Weights of a small transformer language model: 15 layers, 8 heads of 64 (4 for keys and values).
Each number is 500 + 40 x the weight over its row's rms, rounded and kept within 0 to 999. Layers, rows and columns count from 0. Numbers have three digits each. The size before them is the row's rms in percent of the matrix's.

# layer 4 attention query, 512x256, rms 0.0801, rows 390-447,453-511, columns 0-63
079:513531470383522464444461544521506539544433455493480489393508461495465507488539499436479536452433543431510514600456541522460466483450485528477533547479374562585475438433483551521518473479507434
087:494475497502504508492514492521439545463450473521461504474471477537454474490485474466512529524511438423529472493430523481436584535542440545507523486470448541578499502436485540520506483574434473
100:504534523415520577468509498499494538514507509510600507547537528438416542473475591458503545514554537573512517600488468456426497510485483441469512437437559567549522509450483544526505506485508448
084:505520473479521509513528571549506509479517524448487509486482479497547511480531476463546495517519538551502481478494458576476453514459387515520479496542402466466535536493496484513510545550485469
088:551522474444575517435602556443446465489420510519540451516533471518543439455408484490539457456445491498491507434518517513512455460494445463528507489522456570501467467505435475494524494543498439
087:504521465495484494499521389573464465512459400555430454437518496604502465491463565438456551424521512461463526517555489465499541497465561430473528586487518527539471518551501479523477461485498461
085:430471468566542549468575529494532512473508617489501549448473447493451509485454496462499485448512525550482486527495470438456488464458485537510494432437458508518529571537557498476528509571488476
098:545535508489597501502515516488452544501475441446511562531521494561491543436464527392512468528513497456428493584554572548481534540467528448521430602438543526464492521590497544508491409458488527
099:490537483565499469429460577516439524474431533492510524504570529571521511488492543445532552496476466506474507513496552560488524499442563471493543552492486480573480584508506512481445441492523528
087:482550445495496492530462530494506460491555435532522518508508567526507501558514457507445561541547550506531505581547565479472493557567499452477433488471487495556551475537564508497511523565482490
094:477538491501548519470462471534552494488440532504600454551500462529546537499499437524460481513504488516566415572511481488538571544485532491513558477507524470526472467522530491595483485539467499
090:499464475477482523518479516478488491486479472573513474434537460492621448454489395529536545436584523415534487490515531429547491546456489410532480577571511495609526553523476508536503506494516483
088:604494452491433512451494569530462500449510522461474471457533464585511524476497528502534522485518546466437549501521449522466484454447424466452597564482551568515479485552472487471512491457496436
099:553525527481576542482471539507512505501522489525501481527512519407514423464555579510492499542568524548504567442471544545512484485525495481514476487533495529516502550487566521490534471462529422
101:563527531457539494476512459489475530521506494574569468501411515565504463500489544498592519563543451509525511496530559466489393579508516460438579498512632501461552561516448515527486532490463504
098:489469441572434519507517510455526448497482535508500509421547476511555488471495472463501520487521526505490481534476500534451456444506529541525421465486510508505468473445542475547516524621528555
110:514520439514602432509582548559507463534511493527494514493490510520501558536499500433434499459422487519420513491454509449528524542486429512592488460508489494486512442517495473587500466455467472
090:546549534451472534395544526533508489464502507443467490532457498516462608442467453443545453498537451529449509503515578495479491511376534453485478532521466527525488512481544520463493470460493527
091:555487503569555483481458519521541591513563461516524436537610498459468506532534507592416403515452484511580463520482428451483522501449491545515445424569474490518556448522573523487455457571501526
092:460434427493611479430522498551489495497528487498479466492525532504478473538537489481471424571536409525510488440490520483513499505501436451588451522478477554554496612461537460486500436561441517
097:529522453529509518532528478453482494519486433464439530520508509547445477443506445514500466459488513556477538432431511493531495576524504507543599481512478441453530545476565560508589538478497516
092:536491505542522547448490451506486568465501557474543539506541536526484491511552573427459507467549522377491535495463465534455502486555463499501472512469557509513466525528404558536554436450491457
102:478508487483438503565444491496492499534486506515476524540414536488469525551470507516445566459473562489539518480564532540508485486508527500463430469496493544464557495478470524530538487471539491
098:444517470492573493492541541436547485485508442519532535505497536502500416488510427528541463439510532509514476509473485478510516568513508536539446446501453492504461517467605449450511601464468429
102:478504501513501517487529504469564564524532415511548514520531544496564515560541507525533501477548529524519455478484501477516442529522539464501498519480478447503529478476468463571514530410547495
102:436510485465588473492503480528482600423507547512447579460497512559522500523518484512467520475456438577520501544523501603464472509485547476495531520426432461509426485394518495497517510493505479
083:528493450504459435530443472482560457487501537447549500532569495547526471501628489566518559471556489509461477436464563498503551483482466482497482470501504486521470542451510523481519610491513525
075:576501449490568472490495531524465522473503498520460479491495524481471540524465423522473593480501525472480460474541441565458566474484503530546534550503527533443452457493490528529456499477470527
090:481465475471560516468538514517489537543479449544464510479473487517527523507462498480416476457426554510486493483534545524471477464504551468455513430513501573492579495424457496538407458494466570
073:533523506476516474450468451517509480510462495501509481551497557415546526515577493457479520571527485497515484509458544615514493514558456517524545509537561465514550494533476479465579571428482475
076:455578517425465504534502466537521518509471500514466487477487514468517489492528489559476459499454459446478524435486556474500519529490490531511533468460464463549447465487517547524491516516476468
075:481432529546507518489467508558522539541474488477491542546596460494483514505520516516521549534569548473416433391497472505479468532504535545507438499532449481440471518459506525496487487550520546
084:561462499453483463501454475581491487521506510416524508510559450511504518567497476557574504566525533520468514512427560596510480489517459545607549489501493509483470565497482526364500524425491508
087:444471410451495441462496422574510489504487539524476507538550500450482487581467431605540515520474545423485512518464536519466546541561499491516489505542479511495437449466449462499443496490515491
089:509461498537532510495503496469486498495501500413474495526524516493481499530508451614412499445458564535434482498506518496440458515567515471526447478490409452496543482482420517495492506503551533
087:449481460497558466496535485521575579486513462514458465482475440543477492536491458521487442486524475525550464504474512505462534459546492525508468538446446471482456534466462490556452525581471538
087:456522475482512484467487527538482483483467479442530535420425478408476446482523506556451531471479487413557438461473505504471506509531517518518468492456474476559555482451421433511468479522502521
090:486584468551494430555564492558493486494526478445505489499515565555469491582574466481511498557539534417493491468488564531465460464485567498489522511578506492466542464393466496509500454485434501
092:513493507464479515543486484421583500540481443509544584474482459512576465434588538593479551505514493423463485523576444473464486499500451494518470480515541458487470466526496511483467476522469505
089:522576532500433513521574497489488545482496496551481479508599465507539439539467529531483608494474566506423514505514450510571477497434574545489562539459529464485466429508435421496503465499567583
097:473539511495460463503503518510511546460484490524516494536502497473569501505524511548544508521529489551474475526539514451488492546555456454473422487445502463517507452571472484526488471481526456
103:510510490526503481450514504510473539512515507474490499512478541551481500526504517471522498487497500518557497536481509550494514504411497542424417528513515390536543484528505505529441415475477561
107:427509473498556513531488487484569508488547467528532516511443546527559529493554519506454509503515500488363475548459503538491469503504492557531516437476464448440415565549556485514517509495522457
089:399392530387503523496516499528507485514575489511455414591510543502477537528535470548528457595485574477485428492553457428490533430546489492496510543530528455474482512392561504473471516570476448
092:499502474542573535472406515502517462520520449519527527483528566492509475477409522450401511531542495532507433511506425506501590508475455466452472534413511491460563555523526445433502540461519513
106:439500477432489509436516483495446505501495458426420487532429531520422450518528540525442422475555516546511482552542497486490490517469515494511472552460490475445466466508522519518542497425443545
097:495483499515448596479467448513496509476477454428510533455501482391482562396492535492536499488538480487515537476495550494554418556501509539467492395518501434501491525494491569504534455523507428
086:527518555558542530450502593460500536463501524512474542539573476538587479525426492406508575568507612485511472523537461515484534490526473515498517555522486496543504585513495595506496512512488539
094:539531514487519470484552467528454521457447471500536480522584489475581528495469539532445528446518581463508448552458463527535494527490484439515521463408443541536580461568459534588494541543517460
107:496478476487467442538475454431431518513535516510512528473482517565527480533569534463488445486503475512476556472481554468498417426435541515518448517526518515441516404480515444553467481485481560
090:537519518492465490486518594514521497500441510511499521474487504482569561487574569504521492516514471547492483464527438472488572460523526481526427500444520430502478493494538504595436491501511465
093:490515428520423480470501557586510494485513529463493459597480546505508473535496511487506467551503472502582498449500553605422546476557554523464450499487511486525553562459483463518496552506496474
102:495445435502510478484440526439429537508525548542563488478465484559499512531576528484570534485462472452586511526522476547575507546503496466442537471564496472470462507453462504491502534489553479
093:454498549473509461543483470414537473456486433500464505481510462586475474409489430479477474529446467484475463435580458452455475494476491530503473483534507489462547522470489526460499557562532534
087:526511437496503474498546473494481494557507441477509420453511492484489515575506433468537548461482496520541471483492519491500529498513470526488481507480441488495574540511451479468507471551584581
092:456486547428516514513543498544531456428452472450564561480481462452527478447464485444481513493470555481533459577490547460559465530494465461570509449468519475439413420411493474467495428508550456
100:532448521529509537549496485513488504483459558529517381550519512506453478512502556544618593510509457511496507485493500514549549410526507497469484516472508402469497541450480467513490513444521435
093:492465450499533503571524529501486619558466473458478519514471492497530544491474508582451489490564558506504566449455498590497522464469493499543496544559546500477541545504518487475568559516525513
094:536559472484521562517423473536515487531483481530509562471488514479443432459437514514531431507536500529538470543550504514434478537465568474425539478510442495485497521542460591484560415450451489
094:498462496482472465485440394525480532531469481511509594455523508496465486469502562478530483510514445500490484523541430503530476541523502469435468485547493512476517531481550576516449430468446468
093:472442509550506419489497522490473549450474487493502471447499487551558494432571479493507563544455504412517493503445537552507518463448473487498530486491499507538456488490511516491456569487533465
093:540419451471458486508584454475544479554486529502509540506520549477447539510493485479477469486463483570484489578492426468479520541452499459497550559496539575471556537480481539487554464483502415
081:513494514584523557490451495531508519456500499554490429500536501431436475503461574481512459523505490559522451503592411474483517570483525488512449488518494544556506448518454517499572501500556479
090:531542563513523553507518447508462489540464424424512489476557539451527511493499578540495436570544450568482530439573536454505505533501417500565435501448472493503553489487510478501543466491533538
088:491523552521564498406442599577510511445531470416520504462568499464526524559544465515471544504487506429491487448450502493493490403459503485455523489557511499540499511402461457476465534487513546
089:447397478485499457511545519471475482548508497516482530580400472585458468474489494447526534545471468514498532542512493499465405511499454489495513530436525425487531542569566518516541506503510526
095:440504496439570537463448503479492500510473466492496518399525533478517489532446456441477489557479444369516532485534592486474468503541504533492520524527478537464534480481483556503478452470506559
099:474519520453471524484452514529506523502558544489534580509457460486471493463491456489437494547515450475500492531510587536428471507405528514460548534508394458495557483471468523519458528502502551
102:572493456463540526463497455470473534528509470539539489465484511520470427516518456435470475503449474500519470464455515531552475481545482478502478546562576501355457522442538543485436507482549464
108:485428541480442448467451528495574495511614461529465495498447474552514570522513581572429528425465496493554471494506512552499525479449481505500456501505524463473512457437495522504481480456519535
103:506504550416487497528514510543526487569478524496521458554540515493546507506508495584414447491564513555471530539474554473520470487450460440507513488443453502497552448575541568508504507488461515
108:483454540530492526459485480534496502524560576480535514559478486473481525433497517481511503467529424446533562473460534432521475548449508462499534536556552547545418497518536538586477401465424530
098:519498478545535493505521451443496513578564415569545505494514488513542572523482472490403485487470520529555431501497564459513511510414496405555469461484500564544525581477438477437526497476528465
119:555437541470480497451495455520488495446514541469531484449491473457446460473474471503537454565519528494541533495473586535522468529475479551487562493539585437516468470512433530553482482552462573
092:570521503502568473493481438453465505455550545487465530467571506566512482515442449451566518447497486470556519516454477492517432409518460393526508549467572479416504466496536503562518510462537519
117:526520479567571519501589483558621515496505532495528468470555519534478532534469480516523532448505602521432536536501449456471555513509415466511517509430498469461534481520464477586488518508501427
108:552527481539489498468500525562451428469507511456549530567477507525504516461530480508503491476520451465539491427492486428499512559582495489521534434373470512558433480555519510483433529474499584
100:498420508568509457513412470505513534560529415510506499469506497458493504466481428449530488485469501488511559555533465435529462431508523468488473464513520458559507469546560433532562512523512523
100:498495541452545526535509475468492483455482496548471490470452549555561551467473433497475465485420564459498480482536502373521467508519480525543471502452461421596546503495474535571522571528457464
107:462513568483507514519456458528466466565477486497545483421512526530575495508556532520491494561444515490521527484514547575477479487499551519474505430513513531551480464525511479531439521549541572
099:414515497460526505486470454552529523562472432425500502512526458516434520512512502473558576459472521482536505529516519493516506520490471506529457519505545528529449496514578458501579534477551464
101:528443493547413452553487472446481575489494439510495508509486494472553433619493384429490515530529555462582475501518504523527514458478573521541462412504475505541555485456555443548489554483574504
110:433504452505510483497523539537491535556506457489505495486473535553489498558509494499472511463518535499511459449530511512514495479514527421579440451468435529486445485493464433490501507536526540
105:497475453481491515595471477432500515532505478501498423508522581626510454510554434422490521500583485525517523529441493457512499510527455461467467469460483485484513476474500571496484568509509411
097:443466500496487519381447553518499542495449511460595561506505501565475564465442503510521600504458520546505495521513472489481458531534494429537466466486526554545434501507419507468534516485497454
097:479519482480534606577489507534572467529475514522534499572505505423467495493466502499476446460520407504552531503546578497431492465536542458460559455535475589502515483534485413537520472463470482
093:536487497567468442468535558513462472493493496445545517506473463576486560525529456550570536512505521511472535522478445504556495423510516451509446516519545452459479459415471489509403502528527527
084:617531534490483454479512448460421522501540474501477480429509509527489498551522451566457516473470498458446442508412432449526492454429461501435413542471479476425504475445502526562429507495509469
080:487524397447627467507453482541477472496513502485464475540492518410469531515497559496483476500535499549569474432563493496479483449461526505513516482541512472478449483555516472483507483485501506
078:488581512526543533500569503518515566472491544449559517519399514521513499533501479469547511444544482539437492452432580555463508450441509517495509516446567518479413434526576463502524564500535522
079:529576566525491575486542522508509559504428496465501522501549440468463541522480488472487516492502511464465427458529507522462474362496514512488563458436574482555536494520544496524394471510504530
081:580557501515522588508467516505536513578460544516540567586509516402461522515473585480481488459509552549550537561537459537494509525467504484420509461490456562537517519510493451490523472471447478
078:427516370508529514500518453501509481486522533519468617539494541469502553485525478529494473506506463486469533509571434428464477515466549510498504384520481540523469510503512493546459488531501528
084:487561493511549592526434400518543475483492454535526486503494424465513526534517457469552463486449519443506456490479524513473438517485500453507510538542506515538434411549476489532476481527484468
089:441515487446495461514558545495471527523550459566400533518521508558546496518483479591490554498487509436488547495434465471514440434526506521536480448396432524504530520518480487475507557549471485
090:505489551535559593516463442554495475537541516481464459476480485498455468466522482453519492496521450512502484440501409474486438458481475500515536416500462477491462545460533511534517474510447576
089:504488486580494442505470434566506541452487589482561584489552463494462578455448534443586489479439493469530463540520460520512541570550523499474491500518480516494479539489535507534500458548468533
099:506508473499452509531612456516475515550487559563431487552523481429505486516488550468499421490509458533560519448502489527458499527464554576436513462529492488569527461521480509474494404531460507
105:562442507573402435548518475452430448505474545524495452476519472505539509516506465526450486531500474500491478454471550495545448536470464498469516513449555529523479453514496460482503481473520510
101:459447525513495538574529546518480479488443512475497426513532523564451513470537543499509561467560523475549515498476499508463549440440454449557473516461463465463434477529529500455478516552444521
117:526473498481531533503574521531461456469527543484508517534502515461491504514456495487502492549490471454477498478486557494520482445476503584493469474518547521510459439517543561474487479475480538
106:464560505484490460462495424370520497451517475495505488538524578523463478460553547531497552555437507524413620581499450514517526476453469558567548521486440470421479460548503404535431520480556460
103:496613563491424475502520523573463593534466522486455445480491538511502528525548495539466452534525533503529499483572443452514534516509517415520521495535588491399570477532498475466515474506465442
096:501580522510498567420492440497453551528505487370558501520477523445550524501562461508522524513492543456493447390447524460542521556498474468486498492541548508518501542473484416505564494573486511
100:540480518489537520445500445546489480496498507532494480498518501434509453563460399444529533522549543516532512454466513510512514508546420534449516478425494479585526454499518520499586490480510497
107:504472504510474588457433515529574513521572525517411539501494500407491518520519537518567439486504471434517489535533554454451489529473494582470458543542540453540489440488465436502546497506467525
111:534503550542486476498444511466486551487498491475495558525499422409556513434435416478462568466471457476476510529490500502473473506504547492426535582519492465517480476479524456535519574470393514
103:520515533462548515433436461388449495484435475456521602518563527463432531484481564554521522479525445519409473478542492502467501520510511484507494535522474502569489455501544468512554508493490517
110:568570513472507505410523459483506483513555566509498486541536514533505575549488418477530481552477483513537484515516539482522506512518531488484443476498552508545602474437475482533456548458458558
098:476524401513403460536461512481448471422481457445451482521490501587562448531502501497481463528566560502468403466543485510515502424442507462519426480500476466483505508522507542492451536505538511
110:492547411516523450466517432472480497546539460531495408511450507504515437545512473463475456479479432547531526494531560538531530460537524478507422468514433564495609554498608559460524595568512549
105:477477489467531578448544582409525465440479495522489569500522468630525526512461525476487511435439483534492460482455447510503470569512456556431482474462558544465430573528503529459502568463455509
099:503419415488529484543479524473502531475573351472494507539541508572461488473471468460463585482492541484508505548457463537495566498502458413475453555457477476465432501494500449497498482450565513
097:495506534554510521454520564521480409568533463515526468434466447505492569447464580499447541456461579523514501597567558518486475576480456546500510514561529421529465506495487489464507556491475547
103:463479462487578425469457399532477515531512518538549529440496476469467502471521487518524465501501478484479449562592479506433558480479543549493549488559524489536494452492523574591524511477515463
111:473448488515478478483538507470479522557495436531482416581526515541474458521420471488474491443499535518535430479547405527534427521434472474526506468457494503502500561502503507451465465537546488
101:470505421525455438552505482559465501484528442543518483488475544461500543447562486523475529514499486526504533535464462543496537499523597468529474493503506511490499503414439416619516547452529483
# layer 4 attention key, 256x256, rms 0.0833, rows 197-255, columns 0-63
074:511479517498476482500434461511480495535542506444531519494508504463487528476541462392591427515431445446551469489525518445467499583505482422458477568541481532542517465549508492525443491560472483
089:492409509518501561520491451435440463515475458567545492509496525581486508459589481501515451510462441531505500554491450500511416549520486541520446508495527534506490469483418551481602452418514468
083:508507467496516495516552503458519471489519518493462451529464530521543476538521530560468534529523554561484544499453467465477468423506586477528488479490493460462523484496565442516424502531506506
087:485451483518520488481456497459457537458482414507485531510529524466475541503510462464561499441507431503564495523499561553499552509480479571461488532588541494489410534466540478513509509470482488
072:492520503487523572480575438517492504506488536551559472485484555528506519498443570480461490490488445435453510453529452495505411542539487521485555480580530496515509540488541560552550437503460504
083:502517525575549546514453494504540471444493570449489551415500474493464533462533524559439508475508565458441471443525418494435492474567448424468551562513547531478579522512453500442456481456515495
081:490520467457387515515492429524429543528492499471497435513490513453476471522486522540594445487495511542525496508569441462455544544456535546537489510535507548562552518509415567489532437458470431
099:452525483542506535540433492507498475501532552438555512445561495492474595487519558473527458477481526534474482494464512536494466539507531475507515504506445532539490484525521518490562494499516505
094:558555480511482550440515444532467430415507478483438490558410517507506421474488512499489516473467490542584500533475535462527472449509508507505502516531507481491455499474563426469484517461498603
098:514523450445452501501568465512443452461464442517503448499536443569501454464539477515530508540499494492559482461514499459467417515477545477505477447515457504501486438610554498519505482515464441
096:490555518431517565474532559527470527452515377424506546471490473504461554511537439432548473514548521531476509523505475490515443503569509449552529477479489522436506507419479493514490564497492483
106:541442547456482527569526482563424527502555548536482500440517535443512583493481513541547490458508498531496464425521498445480485472488457488490601518544539453467522496467491534544477472531572489
097:446463506468559456533472508491490485519510470437563541509540480480525476556404578559487494578520498500512502514438462523453511577502463493486523561553515529506469509527454536549495546464493495
105:485499449554421447465516500517489529534547513447483505526511497515452490481465513519456468530480471503481436546525428523469422526449502511565489604531436493466460499497519566518511465473541493
098:521509449521513571529461508538525499517486569464453498589508561550562430570504528505459529482593523519527535489536466494510503490572515520506524524476479468476576479463466507418511501491545530
110:512469443483515487472481473535525551593504487422496468596479464579496513452429550500483536492533433470436507528514522484510460564499472494421519516494524521480483488596586514460496533513442541
095:529521544463488486489514500473599496492568469539531510496462544484475486509471485495471473467547500520455511460474543466544507502485494486459497550565478530513494543587505460511475602462467436
117:456490496460609517495426504556519478454530474455535534457489495435534501504489481561453442445563508533523509531459486556478591498497526477478519505534529434555542476495481461536484577510554475
104:452535562403440508494530457435504477453442486525439530555463540592416491454515530437531464507459502533455505525500531520529518560511576551547465547511470489514467515470498425515439518531510460
092:518491513522495487455481478467486443542465479545495491460492435526481568432521470478491546466445543442530489541484515478489532459527557514552543440462477510447486469498493515416532414480557469
096:489507506536590499446483534533498603450471482484552516471480540475486492525547498494539513493507529485498413484436485543536507550497506582529466538459468575499463440520471476516529397506493464
098:492487527503491441478559384535492535481550497470478467532500564544509468485501535576539513456541543549501566501521528486571477514524539408447534467521473540425451494499477437516467527419533473
103:519524484477404540453435444490498483518519482488495537489564471485576454503464503471516546513490475545493536524614510518507448492470477465451604471469459565486569464554442422516464536467521490
100:540534461527490517558579465452466539534466550472475472470504470458540524474468564459484509477504402519472539503501521500582523497442478441455516521443527525487550523520466527535508573451448530
105:523505516463556592448542501461445487447511499517487514487502493486503446508553437456521500479407502521495541506522494452584462507556593520496567501537556469444538452450497514469448512486523507
105:532462544477504456538482522594556449467494489422477478446541512486493494477563502556479495505528502520565497445454551528458567512515538486493481573471496504467470503472425464520515500463467519
094:546458536436446477564482500522525516520512479521468426503519473539509406534461423515520509450537546526511505506491477507538463510495466539525481484466550450471472426497498483520518451511521532
069:408518578497467525470483491466519537529529456481574508485480497569555536493515487486472541493536429534483509509437429500476522516436507505496446492489546441448496476506533517473531497561492450
078:489415539472487503470516517478455475449454441612442468492502538525477499508506537514450587483514484481480498532469491500595501496466510597523419486472512536445470524506488508517509492551422529
076:574497502445473475514536559472515428472507448565448519544507437467469517474505464532502570523575541482504512577440491501570505536525566594537482463568474540517473517577502532464552500487552516
072:495600462542484495470447440551472483472495589485513477528493532424506462468521461520563473442515549466458539496427447496425544464518463537451453521478405517511559455374532479473448491541488542
072:520515485539519466493465560512486527483539512422486450503461484511484494538487490533459494559538529438469456482456530470485531406492487454516506516466523511507521450512508470504498544551570411
079:509514536486414449481549538493506514516495499572471489580529510541503467564511480512476514533453526526514511569520531521482464510478520459545498484463496503453554462582538460470478548574505520
075:482492450553526438488506463480462505506442534461536471434501414519493530453480468488573489494501482495474422547547398515486445516473445473443480513511532501509534460475511525485492502574580431
075:485437522490481526571516468477494488501443532488547524484471499471512506459537511491532461456427414532518459513529418494506497452515504476427547571514536490509502462493476567501563458448487490
077:516519444482484449475520510516550613558537501490518560509543458479520495483520448532408565509523506534500519539478567492471492483456512527573573507536534497443503440554471471485513567535536552
084:525500543556515416487485569494507489533479442487477460461475460489468419539434418525460494499552512450471527511590528517532517428527550520571507501460489515462497518464500460474504570476528534
087:494465532491503562472449494516449565490474526428537545469511509529513543539542592501537499538402471505569494466456468519486588461490461419469475525565490529487512521505511457457458460500432479
090:562500506475464553572460467484405431510534506554486486535433447520482598392526529516550484407517478443513487520478411525405462590474346455445488509512578482498533524517510530472523468507560481
090:572535447481540472499523537544520514454565458457564505437477556495543425474502478563490517559487556491499504497487514526516593558574443465484419605566545555507521425550465551463527530479532510
092:493474464447575556509493558489549434496519499509567493548483487456518488460473470504432549495466501456560510582533464480499491562554485529524464527517414512491408514495506626477471449465495505
096:444435606493506450511454559487533446478575501542461506504537499502487522440620510502520478522556529442476519481546478471532500545513517540523516471549457452556501519476439530521511468479566558
113:537543555470528511504437488524496567491468538505495482546488425576560486447522456472512505568496470460563548464477542549531471485480440523507504503596488485506528520545490445485492480481519449
106:488537460504513468503489521550543470544472520483517458529472496430520510484509499576508530490516512530541490493467426455462588536523520456467516494475555453575455438512456517549544489461488405
098:549573509483500447493484491485524496462555493539466425448443458567528508508473485511431570440532435545542476405457482483498399549504521520493514528516476480489497465504523453548414512570500482
099:486492469481498582492506499451513467454511448549489488485449495544479499543426430469464530515464565495455473498472448463512475560479536532481522489467560479457493559599426494426527542464594499
107:483581525454553430446525529479537496512489498458542436462430460470508480490475505515510608485569541547582539508455527483488520500514494498469498539471504573454534517490562472525576537473531547
103:553479455553471455532465415514511521488515500496458506519520538528466511503426451437511545486467466476465470477498527495493508484462447541524572457498557516557521526550511443533481458437474455
104:525490490493533561508490536489489498513476464559468470473482492482510509534496557555510469478487600574549522498459487481504505454371537530518529476479499435509500526521475566446555510523504501
101:463480382515491504400509492460497512516556493502610486449559572439463428529437507579527492481483564490422420512528426556459450574472425503488547443523492497476494483510489460509555505518520492
110:467484534431499486506511488578479467440450452477514440461459513465472519387474494409534495439564470518580515503494535523521435507509423449503514536412503511464428543512512563448486507468525567
101:434616521447518457536493407535535488484517486535524407482536508483541516472542530523502520547451471513538513527526497468567555520544505495530524487456443447503507499556477513475521469476510534
103:462528493510516481533547509504500477492526549487473506459492426532546522489533613496563476479579500462574595455493525513515515469534532446486533516537414517499493513419532501523510511459540483
108:424559435528484459535528511552494554471482489482442521487475460506512516588521512464488493548505519485497501522526432416456508429502442494557450503529545398492442463533511503556531512477469479
090:445498475515561499506574545485357510556464432458502568547523505418497426469532442508465436502436554483481515509479485444450442474556517453490508488491563482529465501549500483417556546500509460
093:437501600528423460589499465478482535448510581494477516565496571495475493507474478507558495431437498457463505472511454441526517409533465438444524480535509531492500464493539512499570507519471481
107:529565491487543568430457525529519449552488517529485475586462507477487516441522527480474529446525485527494485496476514546568493507464454526535497504531523535411494479495513422540491539501557389
107:419480502508428513502490522490497448531500522546518487425546476556546467514508513446491538514487486582510480488452516466494516490492577566532455478456470513573511499411493490482545528498578557
099:523420457518451518500431524424531487505461431537475521531438464574442596517522548516503497422517498511524545461526529524532503532515510443455569492484512461489520466547472454520549505503443513
# layer 4 attention value, 256x256, rms 0.0703, rows 192-204, columns 0-63
089:427433440502559463441508519447500479525557501541473490386520434536468531548420543557570489471509499555459493534555438486525410464578405512478528507551559496546454483459431484505499487381494498
083:507514474495468520533474540532497512456555441496469523460517563552411527486500515517516459526508533478548415486474487471473557477547516453495492528472552471472451505531525426548483551502533469
087:480512518569539444503535527503497448575550499458512462500542479498433500347472461534462520486567526525561557500521461493559499503468477454494550560501507531530464433518523478505463487521579463
075:577464493573458504488485463481446462520463457469530586466496559476454486462539471476525484518444587492484546539587519522531507450562462488460528534512525449503486510486462471472514558461510531
082:384497522489499502487454547506482443502481571535557546446443478630485518517498535522490473445483479509460528497441439501485452484539523482544566417529489492525390407457502417528522485484456491
089:474492521537548551508484516478503527489462480531406555529558456447552477440494548388504540515488492461512517495578472476477542474536502500531500516481460486556443495455491443470534536486487424
082:487428505513533531475511501479521480510471556510542493551545593448528495551534422495458566476522464471501460545456432512492433598503489476555501413495476527526569531528560548459539488510478560
086:457511577442547472480445516512481473536466411491534509486534468545514493515477516562503519504493521534547469570499553523426494545516516498482540498482486524436566481590542444524535489521491472
085:496484502506509450492511496452487511508522442484519538529471535546403535412534534587484477507450484477451484470559517510515572451505539581506497558461603488561530470487476433501455474525525560
076:536497534440469482475495447464446550499501413509483499493453465511534530527512485495422503474407408514560564488499465533506497548486537509445546528514526503506476519436531408533457508489474455
090:431508544461521472474537474556488446563442541556527446531533476560476521485459465507506463486636455503573489562511534516491492507553472452496473476496474545518504474494479451506424582500555504
090:491489546507467535532483541511450494573499469467558458540502545483508490497471495543461460471553465498472561442557509556555538484434506504559468526531561507531506476485440508522498570582457462
090:429498476522547496523561455494516546560520553486534532463508483528571506536535511522521480560458502482505509476547448519413533460549481556478470450508455479457493487513595579515466520506522457
# layer 4 attention output (transposed), 512x256, rms 0.0687, rows 384-396,448-459, columns 0-63
101:607569547471524578473457523525490578514476483513596455552510597481555457470514580471447511558525500509507512468470501564527546602382528464532554532461470480533458512445591543507479499511532455
098:464544481447494396526453580489500444497416598421518516553471464424478511489508438460481552503569502531462548507525451488547472495453536474527516521504514525489546469536521479538467467485501563
090:520534516402472492495487481469542520452492495507538561432440526474532514594449560526524461522449514521491474560486504517477537492553518502542478468507544490514490534495493482452516539509491452
093:405480516479497505488481569479540485481454541550436448536437462524534504549511450516485452493549471480538529484509460545469585491495505459454454486520472530533509594531576548521489483569499493
090:518490542572490518518521502492516520556498555416518413561489488523502476486494502464468452485528555438493492499508499501475517565435472549490501473452485501498533516507495602467458454518504469
103:551506433478479541483494458535541495500490515513595504493471443511497447582519472575481439548558517489509447460518482493556486449501511480513457487547497528428513510557471543532535492536523516
090:480468533522556502637585478490469503464561482475516521492440438594522458473500550485554560495521557465461571442543534471501538446566509538558480582522544487483504493491506429464513532492485479
094:506451446516452548554442494415542526583530562517509500544506522504535475497523466444472516526491458486486494438509452448545483499489453512462432517485562404524493507397514523423488494454485438
093:516539513436530570492499476506512425492541605520507477541502452482574491524423507535494511515448446517565509484539464485478527473480476418475450496418538532498508496537463541506547510506438525
092:508456446488491552553470475485557430465481535594498459443433521483523403497506492511422525482529585487528500558483528529544477453555449490542455529452489509464510509521526492528535522531542517
092:451503515573519556505520537527511501472518451513539496488530512492548477459527553570521544543467539439558535468506473529485500456458454512509498534520514489508479449550490473471521465518500508
091:461533449439447541510519468488531447431474514511442489455558454520561517488541587552485532503483506504497475543505469500442430544528474439486477419505507513579492503488518484521449436467459508
096:504511446494491439435497467539502473455517442497562538599493519493466428436482505480509541384543473486498497526513509442519462482486484468504480568435483520517490471462469531513506459481518556
095:462423505509456437499527448504497465482560509472456554502482496521392513485461423501512522461477489495497481522498446487453524497558450515539486464535589553476537480555412453498516510484517561
087:456466491541447540454528477542473513534546422509572434473479527511526532501449557483516463526465532503506436485511534545449553491569459549434497496558464461464471552476526520515474463567514469
093:483494459495498483460527534555509508451470490508521533521503541421498480429517478503427491524525468505571547563520497560491454565427488485447495458487473524508442427436474538586531448469544543
084:542493463565490499460547515552526511564480544449522540557488564483493464504515536472520487492462411547497511520517514501450463500460475482517546506453520490537560475523483524464459548493510510
096:454495469462443481456488507508598421444503415461515516478531487554504527523512491524523580528493423581534566483450509444441525460497507508561484491474523526536412453540463498566567517534484510
093:449396556489535446546475539452442508509466502489430490510478496472464538433486503447507533493469492540519516526474547451515442527539450517525529515471486443567443449491527504523506513404479530
091:584525476425510430413456496475573473463457445473542439528513583543429538467514524427461456416539481566480455537493477470437501511441483483490572537510427519507553521527526501568468521437495507
092:465553466433537474454534499461496506515492507520503465504457516575432584477583481516465441524457499526554495512470470520479509546547520526468580428544494551408467539559485471586558481523581507
093:560470454476481489447511503481498512524510493528518477484485619491485503562561461524487479460537602500480472497451542543478510528533596535552541486545496462456462540469551490546488436497573477
083:562532533497474473535444496462502525528558445493509482548479517511526469528490451455501511508470512538501458520525436471485518502449575461505528450511502514572465535519510499508452483528534510
095:538491510411473524480515420487516507501560541527496530524462479515551464506519453447511519507532445516561565554495539476472422571506516498486469587475521507492482470425430481543480540515477487
100:512511510531482527475506560505530543553492486532482485480479463506468476482454478518473517515523459545525493509529581537477519537487468499499479495423529454452464501474538522520522469501574490